Each number is 200 + 20 x the weight over its row's rms, rounded and kept within 0 to 999. Layers, rows and columns count from 0. The size before them is the row's rms in percent of the matrix's.

# up: layer 4 MLP up, 384x96, rms 0.121, rows 144-179, columns 0-95
# down: layer 4 MLP down (transposed), 384x96, rms 0.218, rows 144-179, columns 0-95
up144,104,214,168,220,187,195,182,226,179,208,204,199,193,202,205,178,211,207,234,159,186,188,232,183,171,189,196,212,212,206,210,174,209,232,205,204,209,164,189,234,196,165,226,171,216,199,201,217,184,206,195,172,198,191,161,205,198,204,199,201,249,242,208,218,212,178,203,185,192,253,223,209,188,211,204,212,171,186,199,190,206,184,199,217,183,187,181,224,229,236,222,164,205,196,179,175,183
down144,104,168,211,199,222,195,232,232,203,166,195,184,206,211,220,184,180,185,189,243,229,225,169,220,173,218,203,205,219,196,178,206,202,153,190,194,197,192,169,204,225,198,220,234,173,199,215,213,199,205,176,203,221,188,214,211,192,219,198,221,176,198,202,227,181,187,181,208,197,203,203,181,232,207,195,218,142,216,228,223,182,187,197,188,175,226,196,175,156,219,175,220,220,196,206,180,204
up145,122,201,203,214,198,189,243,191,190,164,229,175,210,189,251,161,204,198,200,197,208,191,185,173,216,193,163,240,214,213,182,195,221,199,172,219,199,215,178,168,219,210,215,188,177,212,205,202,201,208,197,163,194,198,206,244,214,223,210,179,187,179,235,196,196,206,196,192,244,199,179,211,191,197,197,203,217,215,176,158,184,188,228,220,211,211,210,176,176,202,180,235,183,175,220,182,225
down145,109,200,193,190,171,189,164,190,217,235,189,194,187,186,161,189,179,220,188,170,198,212,202,187,171,199,211,197,174,187,238,177,186,203,220,226,223,214,231,249,198,172,197,214,175,196,202,184,209,205,231,228,200,197,194,168,192,237,226,211,221,186,191,180,226,209,234,207,157,205,208,168,197,205,203,208,171,193,214,216,225,167,187,215,181,177,207,201,221,189,223,202,225,237,199,190,197
up146,111,234,219,199,202,206,208,195,203,221,219,214,220,175,164,224,177,213,186,221,225,178,236,190,209,193,163,203,184,197,170,218,222,209,158,195,177,198,206,189,169,184,215,173,197,171,195,189,202,226,226,209,197,199,208,196,192,224,168,215,214,206,255,198,213,190,174,187,213,212,202,234,210,167,198,197,189,202,189,213,191,208,222,190,213,207,218,201,265,182,186,215,174,185,200,200,155
down146,109,149,193,231,211,186,208,204,211,189,208,227,205,202,224,176,188,194,209,182,207,203,208,211,225,219,188,195,197,192,211,197,177,240,198,212,162,225,198,179,220,225,207,173,203,227,178,202,186,200,199,170,170,236,203,167,186,184,191,187,167,206,196,224,193,215,168,210,185,177,234,178,232,193,213,235,185,205,194,235,229,210,225,195,179,221,166,186,163,228,191,179,222,197,195,186,213
up147,104,177,188,209,198,219,183,182,203,192,170,229,186,194,239,210,206,204,198,189,166,197,218,184,224,170,183,228,184,209,210,199,192,213,185,159,169,227,192,232,186,187,200,177,212,207,194,216,167,220,161,179,207,202,160,212,200,196,191,207,230,202,202,237,183,173,207,211,176,234,212,200,207,193,214,148,215,184,205,208,173,205,218,239,230,215,217,197,161,191,211,206,186,197,205,230,222
down147,106,214,155,187,175,199,150,192,199,166,195,210,200,189,217,191,198,209,207,158,194,242,179,215,204,222,217,166,212,209,203,200,184,229,234,219,225,209,197,201,204,216,178,205,202,208,200,220,217,199,224,174,187,197,204,221,215,208,163,188,155,230,216,181,192,197,249,171,198,174,214,172,178,199,192,220,178,238,197,192,202,231,221,178,198,201,220,185,194,210,183,218,185,188,209,189,218
up148,109,185,167,199,193,213,175,226,181,224,193,197,199,215,206,139,251,212,187,196,202,182,193,229,223,178,171,186,209,170,188,186,201,216,216,155,167,184,212,209,209,183,182,225,217,216,230,221,233,219,190,205,157,226,186,227,193,197,202,235,204,180,217,198,227,203,177,211,196,208,208,210,207,191,199,184,175,197,234,209,180,196,184,226,201,186,216,203,179,187,230,212,207,209,182,171,208
down148,108,208,197,203,225,190,211,206,221,198,191,239,195,166,199,251,181,199,205,221,197,219,217,170,212,191,203,172,208,227,203,208,201,217,227,193,236,167,163,212,187,219,233,197,204,188,203,188,206,157,196,211,221,168,189,202,232,181,183,211,197,239,201,193,145,170,205,189,213,197,200,223,185,173,202,197,212,205,173,225,181,218,194,205,221,160,191,217,183,216,173,175,203,215,193,225,192
up149,090,219,179,212,206,185,187,213,199,177,234,151,192,183,227,194,214,167,200,182,175,185,186,221,187,189,187,195,215,180,176,157,209,184,183,191,206,203,209,205,207,202,195,199,203,196,197,194,181,170,205,184,197,226,184,186,173,221,185,202,165,184,208,222,209,221,199,215,224,223,237,215,226,192,220,230,179,238,229,217,197,231,223,232,200,190,194,257,190,188,198,188,215,222,154,217,198
down149,082,177,225,201,201,220,208,198,185,192,171,232,218,236,224,189,201,213,199,222,183,207,223,185,228,207,202,207,186,206,217,228,199,197,246,204,197,171,172,190,227,208,184,204,203,199,211,205,196,210,203,182,204,191,221,228,233,215,201,203,255,210,197,158,190,165,181,206,190,194,174,187,149,210,202,173,205,173,197,216,207,163,157,189,190,203,217,161,199,188,193,206,166,190,236,206,205
up150,104,216,215,189,230,178,215,197,224,224,158,199,187,203,213,229,180,168,217,191,174,164,194,210,219,207,214,200,192,226,172,195,217,181,207,189,206,239,208,218,199,211,219,219,205,184,196,231,192,187,200,207,153,188,188,221,186,209,214,216,196,171,204,209,231,183,215,170,164,210,226,191,180,186,223,167,208,171,173,207,205,181,184,223,185,198,234,158,190,192,201,207,244,225,186,222,207
down150,102,163,210,179,205,208,186,202,186,186,195,204,218,224,203,189,210,240,184,188,215,211,224,190,202,196,182,198,170,172,181,193,184,213,188,182,178,202,207,186,206,229,160,200,211,195,223,160,213,228,232,210,235,200,179,181,176,204,228,172,232,214,189,211,218,216,185,243,219,191,180,198,216,247,186,222,187,214,226,210,178,209,176,176,221,185,181,196,213,213,231,165,169,172,214,192,208
up151,102,228,207,197,198,190,205,186,189,228,206,177,190,210,212,195,191,232,176,214,188,190,203,199,219,191,245,192,207,180,204,176,225,177,169,190,188,231,182,238,198,201,189,189,189,178,225,207,196,178,209,213,217,215,214,202,187,204,187,200,215,209,183,202,223,253,258,238,180,187,193,203,190,207,187,168,225,178,201,233,138,198,193,217,189,218,167,216,190,195,181,226,188,206,200,206,168
down151,106,181,198,217,227,211,213,166,230,237,199,184,196,200,203,202,176,218,192,229,199,242,206,214,204,186,194,169,240,244,198,215,220,182,245,210,213,202,216,208,191,189,232,180,217,207,189,180,206,243,187,200,187,212,169,198,191,201,187,193,199,187,209,189,187,207,186,182,194,216,194,246,211,202,205,164,191,180,171,181,218,193,213,226,198,167,153,222,184,174,199,197,203,176,181,179,171
up152,083,251,225,211,198,217,178,185,148,222,199,182,208,206,198,207,194,195,191,186,198,207,184,175,198,181,195,213,177,222,181,197,177,198,187,192,192,194,213,193,194,209,183,204,192,197,183,195,192,222,163,208,204,210,206,219,195,234,192,220,175,168,224,191,201,215,155,230,225,229,207,176,186,216,202,193,174,209,170,180,190,233,211,220,234,200,235,215,208,191,207,197,133,196,243,196,210
down152,084,148,183,221,172,197,186,214,204,157,206,221,210,212,209,171,215,196,238,230,208,200,208,219,200,218,196,181,213,175,195,188,207,191,219,198,220,203,195,178,217,171,227,186,204,183,222,217,195,229,253,185,182,210,207,204,214,181,206,140,220,229,191,212,160,181,219,174,198,191,176,190,210,185,199,217,214,189,224,215,226,199,164,191,182,200,188,195,203,214,197,180,243,213,188,196,188
up153,095,207,212,213,236,212,223,196,230,191,238,179,185,173,200,200,240,222,227,202,221,173,143,182,211,174,189,194,209,201,190,187,214,185,241,189,174,164,204,195,197,171,226,212,174,182,193,188,207,183,195,208,206,240,172,213,189,189,161,185,192,215,216,217,201,144,175,219,206,200,216,223,215,182,214,190,190,211,189,215,198,216,218,180,197,172,188,214,206,213,198,238,215,196,192,206,213
down153,100,189,199,173,210,240,198,178,224,209,174,212,211,217,221,207,200,218,166,171,162,216,231,212,185,230,208,195,214,205,181,200,187,193,163,177,231,197,215,210,213,192,187,210,187,208,204,219,187,201,209,180,213,174,198,217,203,215,204,191,226,202,201,183,184,243,219,215,212,199,187,169,196,223,187,183,138,211,205,215,203,166,196,189,201,246,214,202,171,171,194,220,189,203,155,234,209
up154,103,171,215,208,232,232,193,214,222,182,218,184,208,217,234,192,166,197,192,177,208,163,169,198,190,201,226,211,222,197,190,171,247,193,194,191,204,209,187,187,197,207,163,175,153,236,218,195,186,178,205,208,207,192,215,179,185,240,220,211,171,224,216,186,210,230,188,195,174,172,193,236,215,179,221,202,196,195,187,219,201,192,186,218,176,241,199,194,209,220,203,169,208,188,187,189,225
down154,097,226,215,192,190,167,218,203,226,228,217,215,175,181,216,214,226,214,173,192,166,190,222,179,208,205,178,190,184,220,218,221,189,210,207,222,160,154,201,198,196,176,245,223,209,207,214,225,185,174,213,195,212,215,168,204,212,239,210,208,206,176,214,178,164,176,194,201,209,211,216,206,189,220,173,215,153,199,183,200,196,205,201,223,211,193,203,189,190,180,172,195,234,198,230,221,166
up155,095,245,183,198,166,231,193,199,185,204,212,173,206,171,191,183,183,229,165,184,176,202,183,211,188,198,212,205,140,227,189,203,198,211,210,215,213,192,248,226,235,186,199,194,198,220,227,214,263,198,202,195,180,215,217,221,177,191,186,211,192,213,186,210,199,169,205,232,197,213,207,199,191,182,200,190,170,192,200,219,193,214,206,226,154,193,217,224,198,205,222,187,186,197,201,169,213
down155,099,146,208,218,235,177,233,213,213,186,186,221,189,206,230,217,190,183,220,206,225,200,217,187,227,203,161,185,223,178,200,206,192,198,198,189,211,212,153,175,189,211,191,197,206,192,187,217,162,224,203,173,209,180,185,205,201,210,182,200,220,189,226,186,191,194,206,163,206,169,183,230,217,221,198,210,198,213,212,198,209,212,187,185,225,227,195,148,234,178,192,215,229,181,184,240,214
up156,129,187,198,217,188,195,188,200,210,231,189,249,212,197,232,241,208,218,184,177,174,208,203,179,206,205,186,193,192,181,201,200,217,216,207,200,168,202,191,198,168,202,205,215,194,158,205,186,204,233,186,186,236,205,186,160,148,200,204,204,212,165,202,230,204,196,192,195,194,194,186,225,197,230,189,218,179,203,207,226,196,185,213,222,159,212,240,175,191,161,187,195,195,212,232,236,176
down156,150,236,222,199,194,188,204,188,217,213,163,180,197,198,226,221,212,200,195,201,177,180,207,188,166,229,198,187,183,211,197,183,205,199,217,200,202,205,190,164,207,185,174,172,172,207,218,178,173,213,208,189,212,196,183,204,191,211,203,208,214,189,196,220,194,190,196,182,228,193,116,197,203,221,181,232,225,228,220,212,204,188,182,249,199,240,186,216,191,218,170,214,237,190,221,223,198
up157,103,181,230,183,185,206,220,252,199,206,200,201,198,181,215,190,186,199,218,191,178,184,203,209,219,162,220,212,210,184,205,144,174,183,201,171,198,218,197,234,215,218,191,205,193,204,222,202,192,192,203,206,221,214,210,163,220,206,171,172,229,224,233,225,202,205,215,172,204,209,188,191,213,192,161,180,208,193,186,183,223,186,158,226,204,215,222,195,219,250,171,212,224,176,179,203,196
down157,115,194,190,178,211,209,221,190,199,193,207,229,215,164,206,229,210,203,240,181,194,248,245,174,186,190,209,188,225,191,199,259,235,177,202,221,218,164,195,181,188,189,170,214,205,190,205,203,209,207,223,222,203,208,184,190,174,190,195,189,217,180,216,177,184,198,211,172,228,212,194,213,184,173,207,152,198,187,199,218,189,207,215,238,203,189,192,192,208,197,210,221,204,166,163,198,170
up158,084,203,168,195,210,200,185,190,215,193,191,179,226,216,213,203,220,213,179,211,212,179,200,211,188,229,172,191,208,198,201,205,191,230,150,211,213,199,198,196,192,191,229,184,195,208,187,172,195,223,223,159,178,215,188,168,165,236,166,171,168,179,200,240,199,222,227,184,202,191,242,234,195,186,208,195,177,225,199,184,190,193,192,175,183,200,199,255,206,224,208,213,211,192,202,228,171
down158,079,200,185,209,176,202,189,152,205,200,215,200,204,182,196,196,178,222,211,225,244,213,221,208,233,177,176,213,205,158,179,175,191,164,175,218,215,199,195,232,190,227,163,205,211,189,204,221,205,191,179,213,209,199,209,209,217,209,207,222,214,209,189,211,230,160,192,204,195,168,175,216,219,165,169,200,216,191,211,207,209,234,163,220,199,226,212,188,175,189,181,241,228,196,184,213,177
up159,097,185,163,151,214,192,225,213,183,212,207,219,202,195,220,195,221,208,216,197,223,222,201,199,220,199,196,197,166,211,189,194,188,209,194,196,161,190,197,214,214,205,184,180,245,237,196,204,208,207,205,223,180,204,199,157,173,192,187,236,185,190,217,204,210,182,199,208,181,243,172,192,199,214,195,200,202,223,166,195,188,239,199,220,197,197,238,166,236,235,225,171,178,228,189,180,207
down159,125,170,224,268,211,197,182,189,227,213,194,217,204,200,176,231,173,222,176,205,157,221,201,199,196,187,190,198,231,213,237,179,202,192,200,205,222,196,197,203,185,203,194,221,186,179,224,190,183,187,180,181,204,193,175,232,236,203,191,173,186,243,211,195,188,183,185,204,213,174,245,191,223,184,194,213,204,198,244,207,204,168,218,168,208,211,173,210,169,184,194,192,194,208,184,209,201
up160,096,191,192,167,226,171,201,195,200,200,177,216,238,250,213,176,195,197,183,203,182,174,214,175,213,195,202,203,191,209,181,168,198,188,189,169,216,199,234,209,221,246,168,191,224,204,191,228,201,208,164,206,167,190,190,241,209,221,226,217,183,213,190,201,163,182,221,194,177,177,201,214,203,225,198,190,223,203,198,244,213,218,166,183,190,215,183,177,203,198,223,188,181,211,227,206,220
down160,084,169,184,213,203,236,211,202,195,227,181,182,191,148,232,214,244,189,223,209,212,182,185,200,179,223,204,177,201,184,247,217,159,198,195,223,168,192,183,181,185,193,221,192,212,203,217,191,179,226,209,204,228,207,195,191,188,184,184,204,180,191,209,187,233,234,161,213,219,219,202,210,199,190,190,222,149,210,216,178,166,211,214,218,199,195,210,201,168,193,199,211,236,197,191,188,204
up161,115,196,232,221,159,205,213,213,208,200,228,190,242,192,222,194,206,186,193,189,189,196,194,237,207,206,205,199,205,204,190,186,182,152,223,201,216,182,229,221,189,213,216,185,207,168,182,212,216,212,186,175,216,216,201,176,187,195,198,179,168,185,199,190,239,224,218,229,202,176,213,193,185,183,221,141,161,207,192,223,154,214,198,226,195,168,205,207,188,210,208,203,234,209,206,185,169
down161,109,185,189,169,192,194,237,207,182,150,157,180,217,226,219,195,235,202,217,205,227,194,179,232,211,222,213,240,193,181,202,176,208,197,213,191,175,191,222,215,199,210,175,209,195,230,218,167,201,213,189,210,204,194,212,180,169,199,205,202,216,175,192,173,211,198,183,213,193,167,192,177,191,224,192,254,234,196,205,209,218,200,205,241,193,209,202,171,163,206,182,191,204,219,205,169,216
up162,094,211,218,193,211,208,223,220,193,182,243,253,217,202,201,194,226,181,195,221,204,220,183,186,210,179,174,221,207,177,178,189,199,185,221,214,226,204,176,152,203,159,198,186,198,211,189,247,197,230,178,180,192,186,185,220,241,186,211,174,195,205,176,189,209,178,172,198,209,228,172,218,205,219,226,187,201,213,211,195,198,199,176,234,175,198,202,197,234,191,176,195,195,204,184,179,237
down162,087,185,201,215,232,202,168,208,177,233,191,199,178,207,183,201,199,208,187,220,210,179,192,225,198,231,205,191,210,213,199,204,221,207,192,207,203,222,215,214,197,215,206,168,227,210,198,156,200,189,207,232,166,205,193,199,190,191,168,213,220,182,220,249,175,207,214,212,192,198,249,202,197,203,172,200,191,162,153,191,225,226,195,156,226,187,188,186,142,224,193,213,182,200,201,202,194
up163,081,191,231,194,195,213,200,185,197,196,190,198,183,212,168,226,204,201,194,199,200,200,188,174,216,209,222,184,207,177,179,218,186,218,211,177,185,227,225,215,169,199,183,171,205,169,172,197,173,176,186,211,201,196,219,190,178,175,183,213,198,227,210,203,248,203,194,219,221,204,212,217,182,199,192,173,219,236,160,242,197,177,201,210,247,230,211,159,253,183,169,206,197,185,211,209,216
down163,084,200,211,174,172,212,226,180,229,185,210,198,169,173,178,202,205,221,176,192,191,184,199,165,242,231,231,193,201,215,171,190,171,223,220,170,209,221,199,205,170,202,202,191,216,178,190,204,222,220,222,169,212,256,187,208,193,199,178,198,178,207,215,198,207,198,202,217,185,182,213,190,166,194,224,188,195,221,198,197,225,187,239,187,242,177,223,190,239,207,173,207,175,212,201,187,183
up164,072,225,184,210,203,211,207,155,156,188,209,218,191,209,223,194,181,212,198,205,243,198,200,190,172,210,192,219,217,169,198,210,198,194,237,168,208,197,178,227,212,156,209,188,195,212,215,214,137,213,234,201,190,204,202,218,210,188,157,220,199,220,188,162,205,217,185,197,177,194,175,192,191,214,173,153,212,203,229,215,187,179,200,193,209,183,204,191,184,213,228,221,215,211,222,208,206
down164,068,165,193,168,197,207,199,244,207,211,210,196,188,205,162,219,198,219,209,222,158,179,220,225,195,163,193,177,223,203,186,179,213,181,188,254,229,219,197,196,178,191,218,191,206,198,213,175,217,211,178,217,216,222,209,171,226,186,206,235,215,192,203,222,174,195,207,187,176,180,233,226,216,185,172,221,192,183,205,203,200,234,217,225,207,185,195,212,189,165,179,157,189,195,197,200,198
up165,119,185,211,160,229,204,168,209,180,209,223,214,204,172,206,220,184,217,213,191,204,199,195,189,177,195,205,246,213,199,188,154,166,227,211,208,193,179,197,216,197,219,201,178,186,242,175,175,202,187,188,210,190,217,212,215,217,197,219,223,207,236,217,195,181,179,226,182,194,215,171,193,238,163,215,167,198,180,208,188,202,217,209,185,188,203,185,178,200,226,185,187,161,224,242,170,199
down165,116,206,232,201,184,174,201,200,221,187,232,176,191,170,186,204,151,180,180,189,212,181,238,194,209,208,187,200,185,212,205,196,225,205,149,164,190,177,198,164,201,204,225,202,201,198,203,185,214,196,171,199,227,181,221,222,197,214,236,181,210,200,167,188,161,215,214,204,222,187,216,242,186,211,207,177,244,205,192,219,220,202,209,215,174,215,183,226,211,195,182,204,214,244,203,191,215
up166,119,196,200,226,201,187,176,163,156,216,224,188,155,188,222,178,188,174,197,223,233,207,189,181,223,194,225,201,207,185,173,194,174,185,208,178,235,208,172,202,214,219,191,206,188,207,176,173,204,229,247,178,204,227,200,160,182,238,195,189,194,190,183,200,190,210,185,243,223,207,219,179,200,215,195,194,200,206,239,200,195,192,207,225,230,192,198,207,175,205,216,223,180,216,218,228,190
down166,124,159,221,213,210,175,207,238,207,203,186,193,229,213,206,179,217,208,205,213,171,173,221,221,205,217,169,209,214,202,230,239,203,214,205,223,153,206,215,177,194,174,213,177,221,194,192,213,190,188,219,202,220,199,186,210,193,197,198,262,232,211,219,195,181,181,216,195,210,163,192,230,200,180,184,184,182,210,184,183,198,213,190,186,196,197,210,208,194,182,161,145,211,220,197,184,176
up167,105,199,186,195,200,191,201,218,189,182,199,227,185,192,180,163,188,213,171,216,181,217,198,189,205,212,239,178,199,183,171,160,194,163,194,246,200,207,221,231,238,221,206,193,201,167,231,209,182,190,183,195,216,192,222,160,207,220,217,201,183,180,195,200,181,247,197,211,203,212,224,210,216,236,184,201,199,204,218,231,187,184,183,236,189,213,194,159,205,186,208,165,206,180,231,200,205
down167,110,203,180,217,204,206,193,181,213,190,174,216,206,171,212,237,170,203,236,193,195,224,210,192,208,216,217,171,196,199,179,197,198,205,237,187,236,244,218,189,219,233,203,201,196,217,190,190,180,174,217,198,164,224,169,199,174,178,210,200,209,195,197,235,211,223,187,197,200,193,195,194,165,199,202,192,213,229,165,170,180,212,238,204,220,180,187,254,194,201,205,154,198,170,195,191,186
up168,106,220,203,170,211,191,194,184,170,194,216,181,213,207,251,212,217,173,185,204,228,203,199,167,238,203,200,198,178,198,187,197,203,196,194,234,220,212,190,185,199,198,197,171,220,195,220,184,181,215,217,229,203,220,201,178,157,210,173,204,189,159,236,223,208,223,206,234,212,213,198,186,230,175,177,220,195,205,196,203,201,238,169,215,188,160,226,178,182,214,201,170,190,233,199,202,170
down168,116,203,197,216,165,223,198,176,242,174,218,191,222,209,204,186,216,208,191,180,180,218,187,207,176,190,174,197,193,203,225,183,192,192,203,149,209,168,199,203,176,189,221,211,169,240,203,185,220,209,186,188,197,195,214,175,235,225,229,191,228,229,201,210,202,200,199,200,218,182,207,172,197,212,226,206,205,192,226,193,203,144,235,186,203,220,173,231,236,169,211,212,203,180,166,197,211
up169,116,197,182,173,181,180,186,240,212,214,223,195,238,190,176,191,216,180,189,193,177,201,174,204,189,177,244,195,235,172,213,186,231,191,191,182,216,223,209,210,219,197,187,160,200,179,211,176,223,207,184,221,211,227,196,211,211,188,219,216,229,209,199,207,227,253,198,197,188,234,226,239,234,173,204,189,180,194,208,212,217,175,193,202,193,204,189,198,210,185,180,160,216,185,186,174,184
down169,129,173,205,192,182,177,228,194,211,256,209,177,203,204,184,197,190,225,217,204,136,228,211,183,224,161,165,239,184,200,210,196,151,199,228,184,219,199,229,210,205,173,175,212,198,222,192,211,196,192,187,198,203,197,212,196,193,198,178,181,202,203,201,189,192,177,240,205,184,231,211,181,190,200,221,203,184,212,201,225,198,202,221,227,223,202,187,170,205,200,214,215,231,171,187,167,211
up170,111,197,238,216,210,206,216,182,178,196,204,206,196,226,209,205,201,200,174,186,192,206,218,181,234,201,184,170,217,208,213,211,206,206,185,187,170,189,223,191,197,233,224,200,191,210,193,155,242,217,219,173,209,195,194,150,189,190,186,226,186,159,231,189,194,218,186,183,186,208,188,216,220,228,194,211,186,177,177,191,194,170,230,199,220,161,240,202,161,210,168,223,203,180,222,203,175
down170,100,177,176,181,210,215,205,221,154,159,208,207,230,200,189,204,228,219,224,221,221,239,164,214,224,178,221,237,236,196,195,185,230,193,187,169,182,211,179,232,228,180,192,206,201,184,207,216,211,196,194,224,201,222,193,208,171,180,200,163,202,210,200,178,209,168,175,214,172,192,199,203,191,197,218,188,214,230,184,182,203,188,201,205,187,209,214,166,197,175,243,191,193,210,195,172,222
up171,082,215,205,147,193,187,197,212,191,219,193,171,211,177,187,210,200,191,164,177,205,218,274,221,206,193,189,202,245,221,197,175,195,205,208,231,195,244,194,197,168,207,178,193,218,200,209,204,179,225,177,209,199,208,218,202,218,231,189,192,199,203,204,180,157,183,217,209,190,203,215,211,192,172,178,196,180,208,193,205,176,201,192,200,199,209,215,202,236,181,205,214,174,199,253,179,219
down171,083,218,179,211,215,168,181,209,183,214,203,219,206,181,232,213,210,195,209,212,178,209,191,180,215,209,205,216,197,179,166,227,214,185,194,157,182,213,174,223,214,192,216,218,186,206,203,237,228,186,212,195,225,174,216,170,211,176,227,192,199,191,172,210,197,195,191,197,198,216,194,169,183,155,241,217,246,210,215,218,192,247,199,177,172,198,196,179,169,217,170,192,235,185,192,185,210
up172,100,175,214,205,223,154,181,190,203,223,159,231,181,241,211,211,198,188,206,216,214,206,230,187,221,161,174,190,198,206,171,171,217,204,194,182,199,182,194,184,231,220,217,207,222,215,158,197,185,211,194,189,165,196,168,215,192,204,195,198,172,234,238,194,230,217,234,204,211,187,192,208,206,198,188,230,218,208,229,226,211,230,188,193,179,210,201,169,193,179,231,200,201,199,177,198,181
down172,101,218,206,191,179,224,203,210,205,187,238,170,196,177,185,196,204,209,184,189,207,199,194,208,205,199,243,218,194,224,211,234,205,201,216,209,195,205,194,198,174,191,168,214,171,167,246,205,217,207,199,239,220,207,225,183,181,216,199,199,210,169,146,198,187,203,166,187,178,206,206,204,205,224,225,154,178,191,189,196,195,158,205,217,236,178,230,213,193,210,179,165,190,209,225,203,228
up173,085,184,196,219,150,171,202,193,188,243,199,203,214,173,213,211,216,219,212,199,189,217,210,185,212,224,230,199,174,181,176,158,204,223,194,200,172,199,193,218,176,214,212,209,229,205,226,160,173,214,185,190,206,181,185,190,174,199,179,211,180,184,215,208,217,213,232,195,219,214,202,212,209,220,180,192,245,164,233,210,198,231,220,235,186,177,230,173,204,170,205,196,207,219,208,181,184
down173,085,213,192,204,255,209,184,212,231,211,215,193,217,205,212,169,184,230,193,156,203,186,186,192,231,214,209,230,200,213,226,204,196,204,218,160,215,189,158,180,194,192,186,209,184,247,183,195,205,199,149,172,207,202,249,217,211,188,182,214,232,206,196,190,222,214,202,207,208,189,191,210,200,169,199,207,195,229,197,198,195,207,160,177,223,174,196,194,192,203,179,188,212,205,159,181,185
up174,104,183,198,213,214,179,175,223,162,174,202,184,189,227,177,176,207,210,191,193,174,189,195,195,230,192,199,212,205,221,196,202,192,167,197,189,195,192,218,192,245,215,204,216,198,183,229,179,225,182,184,181,204,244,179,207,235,218,219,227,188,186,189,248,200,186,241,222,194,204,179,187,184,171,215,173,194,212,228,199,184,246,182,204,210,168,191,188,170,203,220,210,225,175,191,211,230
down174,093,223,184,196,175,230,202,189,242,206,222,218,204,182,218,228,182,211,201,211,218,217,176,216,193,205,192,174,206,180,211,184,209,227,193,190,211,215,177,204,183,202,193,206,196,205,184,238,172,222,211,204,216,172,201,185,154,183,187,183,217,201,203,139,228,196,182,184,226,212,232,191,195,241,186,211,204,187,167,192,205,132,208,201,186,198,222,209,216,222,199,197,171,220,223,197,190
up175,096,220,176,197,215,204,182,196,189,184,198,211,218,193,161,198,189,212,189,170,214,188,207,202,180,207,188,209,240,221,195,181,221,231,225,215,197,198,202,228,193,185,207,174,209,194,171,188,221,206,215,194,204,171,170,197,214,190,223,187,178,242,221,232,212,170,178,189,199,212,175,170,229,184,179,232,170,224,195,187,206,146,187,225,245,191,195,205,232,205,208,172,195,193,241,199,182
down175,105,206,155,218,220,233,234,225,208,206,160,246,190,194,209,188,185,226,189,177,236,207,172,228,187,201,200,191,169,230,200,199,184,212,206,177,163,211,212,192,188,164,201,220,202,208,194,197,169,199,178,193,208,209,223,210,183,197,190,175,187,201,212,203,208,216,201,202,217,249,218,191,230,225,199,202,187,167,223,173,202,198,215,185,200,209,191,192,149,227,213,188,169,200,178,199,216
up176,102,216,219,205,179,199,230,199,211,177,237,166,177,208,193,242,189,206,194,191,168,214,162,215,191,193,204,176,212,220,173,187,216,191,205,190,255,195,178,221,201,208,195,222,217,207,197,227,223,201,184,163,168,200,181,207,177,242,219,230,180,213,175,203,190,231,197,220,195,158,201,219,208,186,190,220,179,212,192,210,170,225,187,223,217,156,210,175,208,187,196,196,215,192,206,199,192
down176,091,185,188,235,178,210,174,240,218,228,198,184,207,214,185,192,207,202,178,195,195,194,193,205,255,189,246,235,221,182,215,192,178,194,173,194,203,212,208,223,190,165,197,212,158,204,201,206,184,173,230,205,184,197,223,200,216,198,211,194,200,166,199,217,180,204,183,187,243,190,207,233,221,177,199,196,208,158,172,217,199,192,170,224,174,193,175,199,223,196,229,188,189,203,239,197,201
up177,112,178,198,200,204,195,176,226,183,182,202,214,196,194,194,242,228,195,220,244,207,185,196,258,250,193,171,222,199,167,211,225,196,218,198,195,173,178,197,208,203,215,193,198,198,211,199,216,175,190,200,203,211,218,223,226,195,227,223,235,154,183,197,186,198,212,168,155,205,220,161,180,195,181,203,192,207,189,207,190,190,181,195,176,228,181,209,150,199,190,215,203,205,196,193,202,200
down177,107,220,217,192,211,178,204,191,210,197,187,204,199,184,218,183,157,197,197,164,231,232,187,154,171,173,216,179,196,218,204,181,192,198,184,212,219,199,188,182,185,176,175,223,178,181,216,181,207,206,210,230,170,180,185,204,206,215,185,177,222,215,217,208,213,253,206,249,221,189,248,214,210,232,202,219,167,195,185,200,214,196,169,208,230,222,225,199,185,188,185,210,200,193,200,215,184
up178,112,164,198,170,168,217,187,190,209,206,161,226,181,200,197,207,214,239,200,207,178,215,228,187,195,176,185,195,187,211,219,192,196,200,219,198,169,181,200,211,207,214,186,223,232,208,179,216,231,220,219,204,232,218,203,227,199,162,200,215,218,195,184,210,192,167,210,166,191,217,181,198,218,178,221,210,193,178,207,222,208,171,233,187,219,181,175,153,218,186,186,217,149,203,233,191,208
down178,115,205,192,173,183,224,204,176,164,177,229,181,167,206,215,180,227,203,209,252,233,201,164,187,202,202,207,198,199,179,218,235,171,208,212,189,210,167,181,202,156,226,249,191,171,181,201,204,204,179,197,195,218,200,202,191,209,200,192,196,192,206,190,212,209,205,237,215,198,218,212,201,172,203,171,203,214,207,213,213,211,176,206,196,200,183,219,173,243,160,219,198,212,200,165,224,221
up179,109,155,208,180,199,179,153,200,222,206,155,259,223,204,195,234,206,187,202,206,227,196,195,190,206,198,206,230,212,197,193,176,204,194,195,184,168,219,184,199,205,204,195,213,199,172,177,203,208,202,183,203,223,208,179,216,179,209,178,224,199,214,168,202,232,169,183,182,185,229,214,221,182,183,198,179,211,215,204,213,236,205,201,190,178,181,189,203,214,208,250,183,213,191,236,240,187
down179,109,234,198,207,216,219,240,237,212,189,240,162,202,199,215,177,205,199,188,188,168,196,214,191,197,199,198,183,193,171,204,167,155,231,178,190,207,155,190,201,151,217,229,212,198,200,199,218,174,197,215,182,192,212,224,213,206,183,212,219,166,193,215,194,209,179,191,204,224,182,190,190,247,201,229,222,188,202,183,196,192,205,209,195,233,207,202,167,195,175,200,178,225,194,235,187,211